python train.py --num_attention_heads=6 --intermediate_size=768 --norm="layernorm" --norm_place="pre" --qk_norm=false --bias="none" --tie_word_embeddings=true --init_std_o=0.0583 --init_std_down=0.0672 --optimizer="soap_variant" --max_grad_norm=0.5 --max_seq_len=1024 --max_steps=4557
Each number is 128 + 24 x the weight over its row's rms, rounded and kept within 0 to 255. Layers, rows and columns count from 0. Numbers have three digits each. The size before them is the row's rms in percent of the matrix's.

# layer 7 attention query, 192x192, rms 0.0468, rows 166-187, columns 0-63
087:139148077112138118147123094153153098113152145111090157135115125126105139102125151113135170120098133090099083079119118136130079120085144111079125132094162118104178157109092152080131151126140137
086:120140136144097159119138092134121146092127108157173118122109121120180153083160150106109098115144117066112107143141132172102131115135117142122091136118131116130100130144147136138114120157146096
080:131135131131123127099127130094139164125147131118119134126120141131130122132137124129166111149057125122152156123165146096153139131088108172153183116155099110115119146150103133123133153148108106
081:111124099146125156130116174144118094103151114091143139171154152127116148114148128132095167120119130104134123100181094137187165174152146150092124147108130125154154120125108110159100162133107117
082:089134108092149108100130105135147073094084181137162139134133137149111131115093147107102132092144138138124133092158131132127114131119121070132124104113111090068114133146060116129091157103142133
084:127218098159110108119124121186106106137123091153120101119171113113102146094105164132121169099090142129097144106129155147140158114111136136127146117135125088141162156093125135086129119141128131
092:141102132172108118103087151115132133175144138106113140115102141106170141108104151104126138111132108103144096129158139159133122131128099184150133163113138158154135102118151083128100159118142157
084:176094159125137137139127112097098169113091155139088179099077050088128107170094123140157110112155137153088094129121137129156112154087111133120185116119115151111115164109124115113144129106098132
080:116133080156160100137141127172129171107151151083115165117077108112172112093118139124101132137130103120117144121152123133133128128165124078129131121154102139108110123119150133116082153101123133
084:156160089139122121108142094137114125170109145140120137096156145083123159106123146130141129143086156092154147115097116179126082145125115116127126107103126115131136106135128129158063132156128154
080:108090138147106132123124174133152115150145108077131145112129143140135125172082142088068154135165142130084121087134165079101123163127093129141141132108115133136122097108156108176111122127141119
088:140135162142122137114123138181109185137126176079137122167116150161150130147137149152142141131158078105129148127096117102130110116126129133114134150121128143132164179127159171114137155076105109
090:146136149135129106178075121122147144148135119112094113115135127149141144134102163134110153142067148153129119155115132120178147152107070118105102140128120077175159122116129180125143147113103135
082:150104137153128133099118129160105108088150154112183125139120176117137128131164172152134134146156102110126111102128115143079162110133140142148088126106195141093092101105085114178149104091153122
078:163096112155125145120127098132147156161148095161127135159140129122113113129138113169144083131159089125147140113166082091142136144141161145160184145111106070130119132125121128119109136092083060
086:128129128050129125134131133155104126123138137153147123138171126163131131105107152118188136109159145102122117141137124114129145099101093106132118117127158088080101111154103096163160101142121141
086:177151113131108128089135098105111135142128149129150126091146113141142109134107118124117133159102107082162123169108133106167126086117193115113114098135118093182117129127164115103133107101143149
083:152124107134135116087105158194111150114138111136071110162118123139175105123121143109148102095174115090133116105123146134131134158111167128106126152116146136141116120091140134126124157142115107
084:153171113138119106173107131158139098112112079149101133144118136117094119120114084101112109122133102095093105141104158091127122174140148167157122141151084138027092146132139154136124171137122129
088:104179155110141109169123059120146139138170143130174130091099133160146169165151118140118165108111104123128111130110117162160130130108144105056110138120112133075128154130118159122127152133125131
084:127144190115125109130109138134118131104162120118141113166108096116140125110130109124066112147149103129097141163122124114123127122149135086184118102149087119120153096138143080158104149126107164
082:121127167109095108155156160099105089134152125124140148136159127130166111163115129129159181120105110139096105141151199143119118139122133165120146102106121119104156129127118169108186108145111149
# layer 7 attention key, 192x192, rms 0.0471, rows 166-186, columns 0-63
091:146078085161113150144108116161121133113157125135069142117114163116125137135156132155103132108136143072113142086158111093135144102132132153137151139136127132107153159085152120101138183101127117
092:132147123098140139098112085168099101133116149122152100096130137139182134146126172175179131134152079130167121156157174124125129136126122123112145144117118134113119126120140127126119119118133139
091:111115093187120120121141158112121108181119121111120128151165141119161091109159125127164136179073086139172128099123128131111100155134114091159146111120096119126129133142108130106140127188130124
089:084091121127135155094111106128084128128125126124123142123127112080094113124149117146142121140131092179121084135150139152125129151113149160131141136119118123151108141125121137084139170117120114
083:106117067099115108143102100134153164076109165115136117107120131141151103116144096098173129120158112152144127102127144148135160153165110065153129140133135102133159103117099145075107132089108119
093:122132132115140115113184111165125169127141110146107134131133132133143098095105144103131158142100138103130137090114185118080135096105120141167136133102123145125186116128144144086158131124158082
089:096112144132151164106126133138154113105120111089118129133112149097142161101117145082103107111111112158188118151097126128162122121126122173170107162153091150140104146131138118149130087135118095
086:136159135093113110173174103105110121123109133133110133163141103106119106129135083130119113165155131144141175094111106160133116116124160122149131100149129097125072115119126089139117119114122157
088:122160122143128130135082121138112123079138124088151152095143138117153105127153140137123134118118120152120141111107089114127140127120096144132155139169129099110116155137127097123106126085132099
088:145145117164099161119141095154118126136096150113135145088168150069112176128156164114128135137108121078149122132106146098157119115143128151073175111155116127139142085121144146132173149098115172
087:108143122118137131151124153155138120137136125136163121126108121136108141164156128129081123131193140129139190147150146123084109137116107107158141154136105145115137130131133110178117156107143121
095:108135151144105137133139128176147118109112169134129117128083185130141128152130119163160170074133109107092154105127079119091115089149096172099130081137142096116148161176121177125126118086175121
090:135096157170110153133156122138099133153133092104155131133120128116146105122110165104135125177089162148125104138147170111148126117138111136098102153117053114111169156114135145103145173107139156
084:136117159129096142131111125150131133080150111140135149105126111172091169118130135130118126107177070111123096132135127149128110146097122122126157128116168152113086092106144108124130134126144133
087:110155149106150107072165137148133122153091166103136156136163104093098114102105125153147109174137092170112117118121112112151089131115160143136115144169143097097112112159131161109138110109141087
092:094118087084118166130133101117147182107140134100147117136147096112130098127119138129132120160132163135116118157132138108111139102122157098124088113107140155105146153102133114157092146136086135
088:109129131151158122120124122103129169122146145163143144139120105081165143120126164149155143154116114085139108179122153133117116114134167095157159111082130081208130154130133125145106076119086129
088:123128107114117152121152098128129159127106115126087117142137149133107132129133122158145108102164120126125137144126127128128129123123108152084142171143153147086121147128102157127110157172106137
093:097121102120098126103136143112121088128095139131113122119143146132117126130142172140143124125143101114094117148099136087099157150109132120122120059149145150099132164108123129129117151170129119
088:155133108143142159160130073170150116161141111105099125097084186170165128106155133136149121051091137132121136142135093153179151136131133109109119144089122111092151108096111132156156150075118141
091:120117171101083118108116147120124156138136127144095133136103130069158152118113111105099113142132113151117104129114109139123147155152119116137144125111120146195159121146133118181149083124135168